config = dict(
    num_hidden_layers=13,
    hidden_size=256,
    num_attention_heads=8,
    num_key_value_heads=8,
    head_dim=64,
    intermediate_size=704,
    vocab_size=4096,
    hidden_act='swiglu',
    norm='rmsnorm',
    norm_place='pre',
    norm_eps=1e-05,
    positions='rope',
    rope_theta=1020.0,
    rope_fraction=0.5,
    qk_norm=True,
    attn_scale=0.136,
    bias='none',
    tie_word_embeddings=False,
    parallel_block=False,
    extras=['some layers without attention', 'local attention windows', 'gated attention', 'value residuals', 'an embedding shortcut', 'skips across layers', 'capped logits'],
    init='normal',
    init_std_qkv=0.0342,
    init_std_o=0.0,
    init_std_up=0.0342,
    init_std_down=0.0,
    optimizer='adam_atan2',
    learning_rate=0.00153,
    lr_mult_o=1.63,
    beta1=0.9,
    beta2=0.98,
    lr_head=0.00822,
    warmup_steps=263,
    schedule='wsd',
    decay_fraction=1.0,
    decay_shape='linear',
    final_lr_fraction=0.0,
    batch_tokens=32768,
    max_seq_len=512,
    doc_mask=True,
    train_tokens=350800000,
    max_steps=10706,
    dataset='wikipedia_en',
)
Each number is 128 + 32 x the weight over its row's rms, rounded and kept within 0 to 255. Layers, rows and columns count from 0. Numbers have three digits each. The size before them is the row's rms in percent of the matrix's.

# o: layer 8 attention output (transposed), 512x256, rms 0.141, rows 269-295, columns 0-255
# v: layer 8 attention value, 512x256, rms 0.0863, rows 270-296, columns 0-255
o269 110:117090108148137099105157107096105109139125081158118175125106114106169161174121142172132118207059115142139177080126121122178113148135071160144104118118126155131106123119091098129083116152173085128085130164114102096110085093151155124194147158148189169099099212177149131120165114138107092102127180087083168156155046132117108108098137150187170079129117150080138106124163150096143085094131160170133131113165154079095153131163133203155097148133155104148154144116100131085099126058080148107096139131133110127166106116148142158104183115094102090127160153131107119055147141194160125099158095146105123091139088119102072138138137175157140144103097090157133113192123168158066133139109145136100111097139116102113048141132199108136118145109186117129173108085127131036120187049077112
v270 105:107149139123104155129073160116155131137091140166159152146099144068146042145137173162118106113107188146134127130110173121140122163160117218107074156125121089128143115141178171127129154148120152122165146145169109147160107154136141085095127058193153114064144113110153142144101099152157173193136180128172172102118108117136140147108163131119080093158086143138132065081159129132178132175184096186182047214086155101172103165176059150136079109138125123102202140159094197137157117125113126097131174139072145158121087058119062157177123099135096149156112124139180107054118108093143093122089110142108106153188198139112130107130076135140158118151143154116146132126102121117075145166125166150116107138116092114093103139112134104086117104092166108152128139096104066144116130098150092
o270 098:124060124156146044123120038080143149140142185134121151085106129133125077143153132122097138161124098140107152148139122081174172075151143096135133147117118094177131132124124117168155172124167137092051101074043116112131150156124165147108147130131082138146125088106221101130098121155144105107165090140054138066108136122123100132124193084135169136130121175186103154126101119113134108068125187109128139136111136079175134131099150165119094164142106104124091101109104146135119116135117103148137179141138089085103125092131178137088207133140135179150154093147085159100090125153070186110119118120087156148121079110148100130101065166150129148127127134114125101112132193157078100035116057091116162135105151123111153100053136174159161111081134109181181167093104104153126059120115146
v271 099:149064074150134099147158116150157094124127097148130099086090122210048141109134061112149048126144114164134135121152102142115127089121183165120105164143146104142040106153173149213131138087103129188105113066134123128143166151187154138121156202155096134079084071144148162128145110081143169106143095117111101116122119155123158085124160130171152152094109103131119108136079081115162073127130116101122186079127108138110136098109086081094137142111072122138142107118087096114154169071059172164124150074123085137150174140112172125116167118121131121131158118126124171141136085141135124069185103105136123105090094184130104109148142148097126154089123123168162124111096172124136105121151074095044131118157058175159102114165128161108157147158089075155125180126136118155100087195155194
o271 104:093150100090138151131197204064092157089185145127078139134139155086134153109137126119128086131134101147128187085167122092124086163141167109149153110084101130133128081095117130100146118091082163168159077129105144131090157137139095130159131081160122146128120142126083073118095060095094121177152121126146133059089088202099091086173135098027163074143105178146138073081080100087105100133101158135138116115184126137097138032161178093126129081125185105133177109123121172098126105149160111159125119139129162074151137133057117119073162093089131126119130136150129163130106166131111147094090124121111154146162137130156139067149147088122113176104115133092148173168126120099144143106143093163067124121129064097130166216170117195085100110163122150173114136139127126138154118146179167
v272 103:077129115145087091116080144105097110110087118181179111096157130173205108132151154154086136158138152125132106133082164135155190074133131156198096155135126117094101200077115116146159183117122132111100182114168095173136133177146130175075132119125108166109102103127126143087119090115099136156143126152123114129165191197158092121131143145188055139101127164131124136138100167138146144098152092099196056141178097146129138088130221091091156224096135211150156116142158125148142177092159179131135137113168116092124078200134129072174181131139143162155158106087123141132071145131106138094153124128123094155141118148123141156136156125139151179123105121158146091103183116162099143186114155142085128151189103151135103084130169097128113092111112161123137120134099139214120084150148183
o272 114:113133135113100154157076124146105124137119124093182095168090119130171140145095124102074099054171142136096140100046159188123112152174166208123116108101116106158169165131081138165142143162128143132136104160142088089119196160108193122110153078121170116177163095115165183129102133121143136181100145149135110107186165116112126106156077109174095142140146162147090152141096114102135146140118086110112169146097047083141104158162106095084076074093102148073103084106154112061129148116181107156124128132109191123125120166113126113116179131181127150127091080114175102080141136069083114172084093137179110171085088132101165088150150150120033154133101128112120126101151123121142157127156081105140159091167116079124147151126182103142098172087093177090106057094143147089143084129171106
v273 099:081165145119172106143144101092156096137128147097110162109160152135174121152134144179123077119096109081109074128125177141109147080110095126128163146111185147135173067124156127123128099136118146132168095170134165137127124076095087087094104119078130148148182086113148173128092161128179107148136055104185124119118135129058049132074109172088126136118116160133108146112212118125158114098082146114015163157138187132149098120129124154083113109126133139090143099085144189095080095223154136126144094077082115127100102147141084095112093120115101152105131148069105094165118100136120108207169153177140155168159112146110097150111201089127155163147134159069088122129201169127105118067097120154126118146119129141149162141124090171109177095088093183106118164139110077121117143135075126
o273 092:129098073220127082126122127181143172075120124198098138119135140128093084129113140147133096120172101132130104130177063122118172156098150168121132140135172207084135174121161182116179125107128131206132070145127135152139138116154066186132177080118121088073122115125121133073069132095116118119082087155136156137127088139158179114050124182137085120107155103166128095121151118182133107086147136087156161136107135133202098111115062107113129112105128138096167134174094097132161130068135121083126151129097156107166152085134110106184167157235176143131075166136119122157166071130112166171115161120131112142144187148152118102171140142073093141110170163188161119093133148105118133126122099120179119124168134163115052169105081197147098149136124137131155129110103115103107107156138164
v274 107:097087117116165092136142135134128123144154205090085155167111148171146162120159064096139051091131130115180123120102088159175116112125147173093134136104118087089101105134142104150093137097132182128098088040072111112118077122128095125088167155097094153109117124151161121088135122120169157063106123100097103130126163149095165155169166094097168127124193139113173079192137053095131069204112077119099094135027120142082119111126166110135136168173101114143171112162153137129127154154112213135090166157091152160087154152089200124099120108104134121110159166159134114194154087121131133096145132110136112154155114168124154129144136130059130148065116137142118047127168129118168131117122093128122137093142080116109060116146151114117137113158133144208160166123141133063147107130115190
o274 111:141157189147132129109200133131132116117196138123141121079171130098091131138149150188197137096069124179117138106183135099120112167133131146172187168113146154136153127135099079097148083101079157073127182124145133170126130114107070156129173144181148153135090157131134149113130122115140129158169112183106156112146096149161075071145161124041144128167161145121125163120139166135145148128151171165150159136111170149062154126209171094168151115113164125212098106111134097097193167112136135226139166129179113170098131134138196133158150116067167123149138091101124083136120131108143146096151167190179120169111126152109143109134119138173093131079092133132154107073128176124125105139122113159159189097118056129162116171123159167145166120188144149141120106164108147111100121199185175
v275 103:178129080134106102086121117120109144090161131110139103156162124080108146123104109155164119113076114118142157168072140130148115136148211111133138118179123094070108080121165117146154122163150080084067134193145094151152115113118119135191133171183167152163186128119095108089092179167142069127100075129112119079120092130164099109183121112163079123114113113127101138141189083161123141047146194165119186171187161195142147160104154135119056046131084153129138162148091099120131134174122113119135149151113130152109135152150090117100118159139164174134150093129179168173156138174153164168183164116143144161101114168180188174103121082069073115207072104167084105109134185104126143116132139126149138149108202139124148118120131130097199122151148141137181110130145160125100139120132140
o275 103:158121093105108167123177153084158102111041124108093142151119087139126123165090124047109089135135101172111104083150108145119126150135042174128123196157157114079117095173131145128103116084167087120124154217089107171130098132100105038096181105119206103130104151091142129085123070067111135138132156178124120123171106146154135153137054161112105108073090117105125108141103117130084129177133117109119133207123091135105105125143113055120113135157157205161129121107130077052148127048124100137140098126137148115152135120151136164174175158141132066120100087160133073095126106123127090130151134105118120120172114116117111162125152082118105149104148138173123154144158072067165101113074110090089120053108165141152091113110111149073122181137122082150105114120122113110132167116065101
v276 102:107120116134155135135135152116131195131068162126095099167136101109120161119170155108127065153152131122124127121074175149160168131079121207180094184109141156067109136053178064101157145084118123091110092148173120136177095121115072140087135092129090117119151114136184112106124073178114102059136181132144131155070109139089091151105102159134107172140086166086168143108136196161110103126126075084074100168157119196150145217129146140171153102168127121164159137147144155145126113151126109132123204112152156175147107138156131174118105137173130150121137129124106155113166124111119148128100085065176107167148090121174080137108126146071152125114168177131117119150161132114112081107106195136131126201079145149107111136123089136146175225095165155098138136156122143119147211152114094
o276 105:099088201151150100174137114099162139169104107116125132162060073123146113120085121137126068105160131134149142132118114115136164115087175091154154136123121151139096086177120134104172096183073126127076138135119167093095112148129152161126182125158154088107156122086174144129104118131116126149110057094153162090132152116211074091066079127177180075109106169133124123141131160136119143148175158154109145125128133107185127152119095099095085152100194123143180146095129176097134119134183190131144114162074118160096179156179143080148164095161138170136103157130142195106204168131112169146140174101117137070189166139135125147145072174125119057155163113091161117070048083095141150136124188077116148086145120135165141105162162125102142154093118161132070094159109150144080124133075121
v277 101:117175120117106108114106135143100108120139133170137113100162128125163006196080144114127171146158141121150123059170039104178114122157107107113113135175082147071173155129103146160148135098112110132141114128123140152092141093131135145167114133096112101080107118122107102117099106139129136109165118132137101092132139129146113153124203101108149184089164097050087177100076124086128141106155147179167068095164074107136149102102133117175135166127228128137094153131152133168160122050137077091123133161142081106159134064128087101138116137122167114130124075151139099135121169097090184119081110117133176116074122074090122122136047121162082058081120099115147184148079085095105110077076196130125095142069180115092119111113144138112100114089110126113127113129117087119107177098134095
o277 095:136113139109144134135115096120177125204125111131163135094080129127178152153123101109112182149187138160237114138132139160105107107152137176115135139102162125127127069116143135113116113150191158140088116120138128108140089124157161090127056154150132164152090164166139106140156132143114179129117126068120131176145181123112134149170105115129140120119124069080108101144139126077110099125108126160131081108135143167112146110110168164152138143162082108148059108150145180122099137161133201054122111081111206128135146180134144103106142136133085132116165168056126128100092122141142137118163142158169134069072091133098145156113151089177154155081084131117083091118160118183148189164166193085119104082101156056119117179137164124191165138107171099195090120117230132080171071093140101
v278 099:089124149143100093151111117090172182130154125157174145121099193113133160124118126161112118100158128188100173095091157072106162167148127143068091111140091101140111105138123165150060152114168165136081133113157083111175186131151173110201124091135094100130144130104170106195145148125096120164124156117135182148114137103173105095202162102055171133095099108175156194159081126149178129110165141124109133118093146149148113077136097160109144154059064153129138157086153138133155137138126141113119109137139128119143105118160092112165079101108149089144078184102147105228110141103127157096095096145138107109101146122156141099191149136104069130116083147123162248114073126133194178170111091107146111124113132128104132105121097145160142077099089140099081177129158127093071185148088119
o278 113:139135130128085143108156139137127100116125108093097116102195138102131132133120130152130133158194152089145134057151153114148144105133142158198135182138106129103155123089112162120081175085129052129111119128140154122108187088083141121139026174100108085149124112153150165100155176181106214117138134099148107094152156155084163137130053089168139078072127090056124128139170125151179084107142112136087145100124131069150148148099136137174150129104117083121122139128106150183106127089158110163128123136152136111167104138175095149111131150118124092116156147138060066110103123104171160131118187160089134131070120087071170098139108174098092091119113149160151151150133135097147244063119115103125126185083142136120150099168185081123141131180184138127121109179109096176109094168096193
v279 104:128100111148117123152094113101099139102122069109112155080140071144057157143087138168110111122104090105103161178115117118085128129093163108096166077113154187113147182116091141085147117074086127192059146092155160083159050075097122144178175152133096121120136101118111131125135181098184119093083083128123115167149089160171143088140129129122172125110121104177122149152123086150107148097076177118124131132156106136115148153129184146083162160089061076087122119132144105126113151097177166102143063101117120144093149147159138161151118175134137116073105155120144164196110176083174175101120191096102147069153185153149164111124151159099116094139102142117131159077110197145135196109075164120221091093098154140118125113117120090132194104067127107081141091138135133108092116134089104
o279 109:115152072121111139133123159113129128116138156125102097183154158151088078130105085095127169131182172076125090161107150117056094144141081115107085130103136106155108121122154129096098051077130082128176136113108180102155117099105092110095077201169109091107073172125148087139172083072138089062179188146209140123133104102116144103119095127110183188116109076089152162084083080138199105175094107110196094139134122142155067185122124147126167063192145142148131124129133138113126140160112147146146152096119143117124111132181139147169107130135151118142107112161136118154120118117119095185149140191096089159128071072141114213106174082179059129147081133156148133167178148120166158164138086112120129143160133102131114146150075127113140080130109137154107128153086154077136179108144152
v280 118:121137120153124154114120160129172122147102138168132093113121100166147159117127149122137124178108150079088125155127203140078082138165140124074108171136165179120147159115088094143081120128120167065163194172209101146164106126095121133050112098054147131163062115130078166142099062090108128153178191104154143105106163091128116192192128168131054118097106108185133140122148169144153216142133156135137090152150123103141119072128124149189108171114075146098111147138112057120125183114129185161125103094137095202149102120112148128148104129157115148127153086120170085064123145149116152105159065179148130113160109115098141164115105077140157153113123139183091123088153109152059162142104138129180045104126085138096143142111118107127135143124153108071139117120099095116102157142093178
o280 122:161133110103116123064138154178149134167113093094113134138131093159107141116138114113150086103095110119146151127086082187064170126119153084142147116081133136116121142147130083137165068093112161164109107107135142059123126125163098158125095103046099212113088109115136189160103145176124073127110125152133124077074150113128156101078076120103100101095077134101124133143100123146105123074186140086168119151130126062128062153186127125090138090076093191112149108143169176112157134029124156126139178182154156133129114119068150121160170145136111179134116113122130068141173136162082136110176007191134153193137067113096110134140130150110169098139134103141098084143101168108121091140128142112087133102082134134104114152130175154099150120100168130153185127073137183157142112119109136
v281 096:128123134100159138159066161123107136135111112072157117130125082144138190101125195095157065128190094118079140137135086187111197123129081229120130125152148151108136177114136120108140184059129125154121097151168096132157122139151107146071124138142137174159105141130116168123135108124126131104155146129127067133102146145139113172045137137134159139146108147126187124109134146129067117150133109111107161109088138089124165140170132088080176170184120112119156075104142161142124060113128153155123103076170146099144121102147113115052090173086157135155137133143117133155122112121093141102192112076120154194196072127102114098058150135060164122129128150102155113157197150104133102134084147118035163194168108150145134132144108082127105181126128108124173138145113102145202195156146065
o281 100:146130147104101209160143106197089155141122092119144074122065119136124062127159130151115160107096142093142118094151130067101146192139130111192166111163080136113102102099152160170114158146119156127147190102159186112124142169183156155156137108105127057116144161101135118107146180135103121098071061069120130118148105094173134135182128096113163101131186155130140099195159097116118169127140114173081122114069073182107142059092076091136109137088146111138163185151102130140185140120161122121162147163097082117130151166128117111196146114144112126124129113108160205125157123132150143164088150067125043123166187190132118110130124179158161150139111131140155152148117105201115118099101148173087153090141138135117087121127182150140130133045109148156139105050125166143116088124118158
v282 110:122132138105102149128113153180087146094096152065141115161103125074107107138158124094155151110110137090092139143111123155132112179128217177099109134092129096074093138117138092151111180082092165181101179122146059124102141162115146165106097118135139146106162072140128132147164120100139155142154177157101154107104131117135207145126132085116103140109183154109145149134159136117129148095151117191142048096094091116113144137115120095162072072142081114115128161139117133157174100087095122125161204121112109174166127119091116160110061146094139113140083088222105164100198127082187099130111129093152124114133160102158230091147039137164114114103143139165082140146117072146041137166141123095078139124115116098089143108152126113091125148193175174105109068126094124098137140076126151
o282 105:179114170122152150114128090090092096119123103101128098090144176148121165094123089096050141109114111138169139113114145119122169094065166141143128114112074103122133074163148107149135102109120185116075125109133086106102135111180152132086136130133109148109114106162107131208189067065145138111142121092074109135101169164105134100175138104117214134171126205118105073144139115142091125153049140127123117105145137090060158142120221086073179138155208168118110110136101108081121087135108106154143128124175122123150109114164180175133106105125122104140156065149128169121146157137165127058111121118139123098154051098104121097090072198151188117125118128141076152118115149086146141146073125119082116083157150178134134188159131177155173161100162071132153114157102118144167086098114131
v283 102:129150154125094147072147158151100172129130111115115084088130101089136117138085170127180128166120173141079178154073136121121116120167181177152124089140108158048153162102185119118115074137143065125092177142118128133165139093114166131158070156143131130122159140100131088144109176081118106155191138174103136125154105088148155182151110119122160142115137120117114141083142125135085153059091123214131144163131146122139157178100122169108059089078063041129105121123138104114113097157151168106154118161121080127105150087194120145176071188100159147136116112132162115140128147098112097116083172143185142132059157110194102167184087115125088109165095147185118171142114157102142132154130124084178087151083184181139133121147151108155204159132188130092118126086096147066135147143106116
o283 108:090142091135098084096173139077121160114109131118169097171092178108114128191076144141118119104193126107153151139185102189165187136142155131063071135105073057078130052148113155122120090099147108125120150135125122148130126077156134164093129074142061091090137100130164174129130117113115164112109217167160160122169137144135150171146141202112165113127108106098121149134126098129138100102108146161077141150105167124158087124102136158117148141167133121161130107184147149096065086109151103104178137115111116187196135095170123159125128092151131098071091126132098106067122057160137075122103104102150116117161047133065137190111094138114133091143100112083130128102108107133157084135152113103060170067102117134097129093101158091133131098164150086103115120083073087169196145139117117
v284 099:110117098114100157099151097102111111106147135105139105089149127118136146117129100121109059095156133120119124165125085146141156106125211066152196130118135055115178140145156076108058152110126082120117130162079105106124192157116122110131081115100145081154100141135133156112120107078137057105089149085084145171124115135139161168086166135163184141144192184179132129167100093097102093136058147169104203182164145120135092100115120147095079177184132165109121052073091086185129110092099145103141109112135171155135139158091129152057131161109117132038158165088144150171143107129115115140167197107098144117074129142087150141117132077111132150092164149099097138153115179159154115119108058098150166075113141106143160177175144168142154138120106176130142093163111120088173075127134139
o284 107:097123141146134109121159105165128163071129114113073122186064091164045129114128125136129154150081098132099111096146103152134127171137115183158112177088112153114112146129111117081130100077167108125128189071176149104192186139184089128147182145109131167180099151125125096179094110147165098070146103074144084098093103113086112139152157155131170166090155094079121126092173084114126071174121103096201095150160132154150150102135164146137096121124127097117144086150132084114115182118093081204117114122136132170151175121146100118121081092216127071152157118111141128142122111130190192139104157146110147130143130065096107131118086126113152143132165114110113124157082156098120045163136179124152059109183109147136137128145062119177135120206120100136088162076123086129170113119164107
v285 112:182156187152061123099101135142136129111072124184155104160119158087115057181102156127132177156156110136130157097137181132086107180119092142140164098140099148085154135093145103177131164137147167149128089133101141121096125118127145123186143107107125079107139123096115084160124076120113128168111117166134130084114107098146157184124190140071133106111099141112114168109053143085163130091119170133142061094155106098168141097115117169157086211115124098136100215158139147186118135122113101117101117181064140149149119119112109108140076051132164141112094122113123153066105170110119083172059161165156157084116142062136164106143038163156102140106128154123152145142103093064090118122118099128170123075154154132097114124127117189070102104146184143067118108101105067175130139098098162
o285 104:097077098162148076115093092079146125189108155077127183113101170175132140154164109128110109106101172116199122125083181186102181107132108111170058135137084171122123137157129150121123177151135108138099146081125111110162097152157134134172077171171087155145165144132155122130180134105162130105142083156099140114111118181148137146106106147131107103137120139102086124143202144109189072103167143156154142103129162066174146157156130093165111108165114146119092117157142134140120130150124070102152129049147180168166074182174163153070148148081151125140101146069131106142127179070095150108178113119101104076118087074152131167099162177155138113081150185165076110151145158158082157148124158114150106170086091099073090146162141135113145116123196123129137115135055120169169090075089167
v286 102:084174113081116168097114108142069168118154113166125152108155078174115036144083131149130091126120121092140112119139070131104163117167117122140097147120085161102159127125062145122133230105126077145108123051119153144089142158132141174090114139183093163088134094152088172101093151149164165089107132135141139163150174183104117143076142169149103114173120116121128130064074084131131062173124025143162159108154088114124169103135121109112155097139152117145151155159102175117101117060157107083153104155064109148073154097129098140128134124163120142117157176155154197116108110087101190168105111087098123152143145150136153077145129140121154084101140111070109115128177118154084143105080169194104121193157129106153146170072147114097155151091110175142123157183127078152151150115115111
o286 107:094101127152108075145148069121155107152118114063242106144083098140210088061122154100040124116125122096089172160172117014122117114155109122131149096157120148143121129125093094128085155071146178115094053153093143122154109147113135120136132139192102069113117103157112073119126123117133115147165102122110103144125133155160074121122133080079146170100171163083142140126128147155100117156062053116098111095104143169113124096162106166155150169130120087122103171126112087109202111140100161114090104087097118120110147191141163121148130139184150154124100133105121168097126167099138136114066129136131192153041111127071119099084136045163088156100092142130125069129121132153126101120161127102110118100045137156126126136152136124154127113104124120162136147097139122099157104126176082
v287 107:084191121134145184165127118129123103167124117236148087071117157163176091121128172117122181163120153102155154091170125186125206128081079111140119122108208197182117132119158149108155152187068109105193139113144143154107141141123127139097145132083141107088062129149159174118178087101131119110131141098144133173056121104072109136099102234141095154178118100146150084148149160080098154135128114171141092083171125107137143113133088122076184185151169102090147075130096124126082143082115135127147159096210091136127107142134118150172146121166106105081113103095131128054160136091106144192147132133087117123156120119104093153117112111137166137133142152082144097126114117160098127117081133170103131118127127155172127128099072123161173142096090081117100129158114099173082146159162151
o287 097:063113139111116131078177139151138189111099136134086157177130090098151114140126161182095095157144108125142161121071162094096142131135156117096171099121099189168116109134124138161109202141061155169110136056118116155141197166141187165160147116090078107099104138126079132157106203147054146173133123059102151164120188096141112119108192127152150102133107117165160165084133154132087121152118160111175094094113171127074144144073131177141094104093167135080140134111120084116160174111083177107110152135128118150136149187103133076036121138178094155129125174144145116136215125179115121104121105141139113136123085150190097127124134150078126115133099121105138122121121160126118087166151171120146137122096092117111086150111163089125138119142054146206173109151157171091146141128051086
v288 108:109082103123163123153139122122096103095107125119065161141138134210172175088199145149136121095107074167110129118118100077086088113171094090169028080154129078099140138161107165098144091097156152116088126144175114163126136162154128144107127060129116164182149154135134175069121145130105082151093077148166115062137108138136128112095101055166123136123173095145139134120150111174166129164138105102124149119121120093109105091175192126142151158137138143164123169150142061071146140147175136139151104151148138089124143115101130102088125113127097152166125137134118145140092163135179107126151116134097104167080004142067136174090173108167095116115128133101128090167131090165189144149170115140139141144137115073174066122116120088166086104140067086148143125084135221156120144189101138
o288 105:132178178098118169081094143166142087161114092103138078107168047125121107107098150179146097179127129139093082105160138171123085116181134180131094095144175138163149142061134153135169126137135125153147088083136136090082102093091091168131129124115170181090140106093106143125083116170103092114094183170179075160125137123213132113166115120061130117101135107121171119158123177142096188154193133111135159110123100144157146194153102168121156108081103139107113116143141141166112150137118104170140174166095152111124105120086115125129072145178152076179123067119184102145106186119157122142123130118120155151108149114114108101205170040144137098106125123143197072139111096138095169118081119146173094139144128109061161074072119132081101087121137168074170135105114154164112127121139067
v289 110:165133139166127116136077131126128119151092088153133084132151123140102161121113157128125188117141127090117144077163143119065118101074134098215159099108199162128142185099128100145176186120126208156101114153169121201113140149131143121097122148097148120176144088117097182115148065124142085098171126131149071102114136100178127101126100132188146141127107155106041158159120192141130151130123165151116197117137132139123129185139117172100148189097103075192056152142130117145125141096154135178148080109113134157139116167153207103116125069171156156162096179128104136067127136127117140169138132098154148141134143112066132104089113081178132134159116109108145138111151144127137159062095103140145099139123103174092150122098056110116107161063091104022147085157138147156092148165073122
o289 107:144148094106162140137066158162108158121095124151185127124158163110111078138067166154127098062141185144158126142103085143119139096097084143113112151137174135069121161115130185133142169155171132155116075152142142090156119139095152167161115139126150131121145108151122048079157111126142058132084137093155166127131136128123166162075095143152116081136087186136115112123113141133170081120181160130140143107093074159093098166157088143075112150145148121198142200164097200094158142080175150163121110104099174121114163171098135149068163109139145134146111131137173101115131140131101145094083095175090113137135096088101041147136139144064107095124124154123160109203046149166127142158204193134133072167159113165093154155078134125105135180093153185112100094083122151110141130110069139
v290 114:082146115138107116125130109115111124135136133133142129136136150131143118116071073111112112119177129128106122098155064142161164105076131095111161123110131056122151180118149134089154154097126166147052094112108101124103117131172117100131131149109139164096098165142142179096177090114084144097021132068124115124127211162142169075147143146179168146115140140128154102167054072092132104170131118152182142103061060131122165098120117130110180220140064115094101117166116115155141152123096161163090105124100111119161133148120161134105131117170155137139076179142129162137147094167048110095128103113151124128109136122154155103117218141125198218124159042112159097124142106102143105133118094099070165073172091140148098123163122122107074149126121049171151147155162117140142117106146171
o290 108:167132142129101125065157097143111142064166103132150100153158108133152178134095168166124084155079189129170186174137119118117109156155200195166082120135131106111154084143108096082084144093129189105132165106204137102114132075117147139114164101073146144137115155150181130132185190121161059143121165141129136134103111109085131157183157133134135113126115154085111133124115135159162113166113126190124092142129098115059158101127113127168115094133121108124114177101121090112098116133194124199134148116095180136053153143141118159127114111128182156115171151129156097149161139091133066109103161110176124193100130137126153064075186146139103177079160137153161120162183145199133176128149194175129171107148079105086129139119110079129154145126148194153144090120146125082143067158162181
v291 099:148133142143113138128124171122197154087111119102152131195105162125126146136180181157144152163131131136137170121073219113124105155166130201152113150173103186103097160164130143099145162145125176132095219097215129124161119150110129095129156082188104177173153099104154166152063151110143145213141134134147145099063099127115192163102075142084135062152095079158158175099179124132145135176140146137087164125095141103147112156147169100105116117182030037110160172157137144114182137125162169120142118170138149149122147142113124103111099114137071126120132123089154101099154168115152085141111109138168115159144162165144148163135125107099106154183170178123120073128147152104118178176143098158172111129127092129121127091124144119099174115170107129088117144120133130126094172142058153
o291 113:099152140165108084152125127125124173110132122092103105137223136079068074100173124155128099126131086121117178108140157135128144148124104077155144123169168149090149166135089107076175163167080136141124136178072093145136118120195108191150124119183172059085073091067104104158134111139116089085112107151156081136087119172139158119162130101115132073128062147202179084144085180096098122133132179160105128075097155067185151168131147084118107087145120108148141139149123102146090167126125064154127104141138076149130130076153155125141109174126167092156159114139105168142128104140152164159125054090120126080138125148110117103100133170100153133095127094146114074174056131119142100105087091120059158189031123133094124144144149151093151114085117125150140122145098112169089125136089171
v292 110:095149129103162133137112118086105097106080137058157139146138144124113086127199123083099027094130164118124078130072118112173164116151135180178103152098110045102130175122166119108105140074164125056135153072156136111118122179146129087105135109124110157154124174137157179121097115150165155108118106097153157112120151198125122158178142090161093107139154138147121123129125160153142123206138115069162129138119151063116114116132173119111133155208110125185159171174140122155132136081130130153163112070187103080146091179114167117059130127081114138095178084094145111138130133137139076057139144094109124116097079129124155123108161139122121143104128108138172108154124106099130126182182124103093169138176094083160081109157154108111099121184100087172127142135135116189229106183157169
o292 108:165134166131058167116093095125142162104196120086121123163118140132099107151109128118127120124039161116042194127122138118128069174178203156103174122109116079190120149099087104124122143081157144150175149152091123113148100141169145179152199117112127099176087158131177097125128128161108078140103090146161103115115171123121107167205131123097128143112158164160147099154111124146088214130180119116133126150092104159160171091119143075117110117146137195166114114099217139143184162157128146093115102118187134117159126126069136134107137126133144199186127179092128071156094088114097175167149100101126140113164143096116148097120144090136069110081126081157082119112101156099091116126113148139157107180087144099134115096064074123135100112125121157139138162109177113186145166164174145
v293 111:169146156137081128164109146191146112085128119093150105090073107108058134094082118083096140160126110141086156127135146134154138146126186135172185188133121146109116091110095109189086205092207103208159054089130145126097080170127144137123142179082147093179072165132073086148143113115132104138134140142086136161125054127152132205194150112142196150157101134120157089140104104137112164105097116133208155081159103160099117103137093150119149103187164133173116179150101093178160173137126085140147153117123115138152169169104188158128137103148156149102113105143119141090103134135186144130106149169109154062114120122144181145153099053128088067114110159103125140144099155071129103119065086085157141073155134102167188124137106121115107094162142137131108115106126150131140112102141135
o293 099:110139107114089155132129144120101100136130134078133123144080209160122155162107111114119082081100158089097114084107135179136044109115061105141149157120073114101133168162135117119086093087119058139110161109124161110162140085188103112105116193121128125066166142166099092096163128124103126071151092146144157111119144181137119147063073135122096127105163143131122160132094113139091127129138086092150105135152155129070152073105166086168125110146167180157057077117178194125149113141115075096153143104161164181087110169083129130051144141155192082067106119141152104143158104089177110090151105105116142074103149108080100176099156130157132132167157135147142075138140158103120075133148150189159106208078070137119149098154120072168098112152090089118107144136116078179129154114126157
v294 100:180149157149083106103101116106107120078118140116143163094160090151132130119096119099111142203135051139147130158148163160175141082134177082137211173066077110187146125070096074121095170161114134089162155091072161202146116107109081106097116166146115122106143082129092084137127100097138199079123125150154116161161190117093149181139065142074127085110167191142104074134137183087114156093078191051139146176123092159125100141076139115084133086092104129129147100138123122132095175178120113097096113144104173140115102200123158135181170122111105097097135143079138127101150130111081132164117152177116136114133098090145146147164149105124154161123150117120086089132119088095109072111127104137192156099115111134116172123131120170094127129141127171098106111166173076116096087103085161
o294 092:070079077206131146182127121170112086137111103140104164096181120149077129116115114061098125076108190124157119117095114144198134167093136118108110104079167148079196107162069138109169057175137132144161123148135100087176117173167123150119156119132232141158121080107148157081143125077137145126100108123167099117099119120122117157078127180140084169145099115110100125126118180134155045094104094154145149113137117109162058148135131130071144178153149158183106121089113112132089126124099104080150120068143102089117113137066100109096143157181124139117067127140147095102114157105148107127111141137107166050183160119100184113071211129113144139123086117147119129099147178166181121103190147126103114136118098117126120159172110135137133123128104130118107083180141148155165165110162188
v295 107:129110153112140100135154119166105098174070193145102152100174146099127159125154152112096142103142110176128204130151152173141104112088186154112159099060103090193183144128097122098122145180129141115089137140049105168098111178150148126169119103129165070133147133130136108146147106201097128095064115173102136189134118125167133105102143108088126076111134143137106109112143089098147162079122067109173080187131166155107107144139148203141096039121148096193168103094100177129087132130120043124133098116066168074104113126144067151129158143122151115124100167114121117110102127088093145189142167121094147107181124159182141076096161095159123145142142138071097123108080063102170157150059141146121119090099173142118105142133136122123161120154168145187129167189140122122106157097155116
o295 107:128088065165091127145097128131152092100069164110149123083120112153131123145126166198129129161077148122169065124101079100158109092145112092136125123133197161148173098168109138166095108133120062131131121121157152166118156105146148054136066180116126189217108120158173071102124156102134153138114176043104111161177063080168079141102109172133129120185139162127161158192135147138144119146118073122113119136128142112101130103129146104122146171155155084196090139119100100152146148112050133120136092121113049099098101137156105145116122058136119134078140140159158122130135128143103140142194181096120125133096060084159109134098108130138112147140196113188133097191172121089064132125118138151194160133159156097170147083093106094105127121150079165124133108130159176133146159154081122
v296 101:145089122147143165141135117129120139141103066097122088116171117130090170103189061141147161140085086209109084139108115137122085128040120089100099101167131165121100117098161140154134098125099084099093064142085152104158127161154105146136131150101087113155109194131120135074173169151106070068147140123108122147127156131186153135110088111189118230121106080150172110155114161122138166117099112138153117157170115189136131094105121159133134082173144172099155092119115080163140136050144150116146152126127153140100093159140180146132111117134077153205117152101171124095167121177204108169158132110174134119098169095163113081095087118148165135172072146187150155174152127167129162101079156102127129124174107196117089108120099130130163145134178078138151080176150146132090091125184144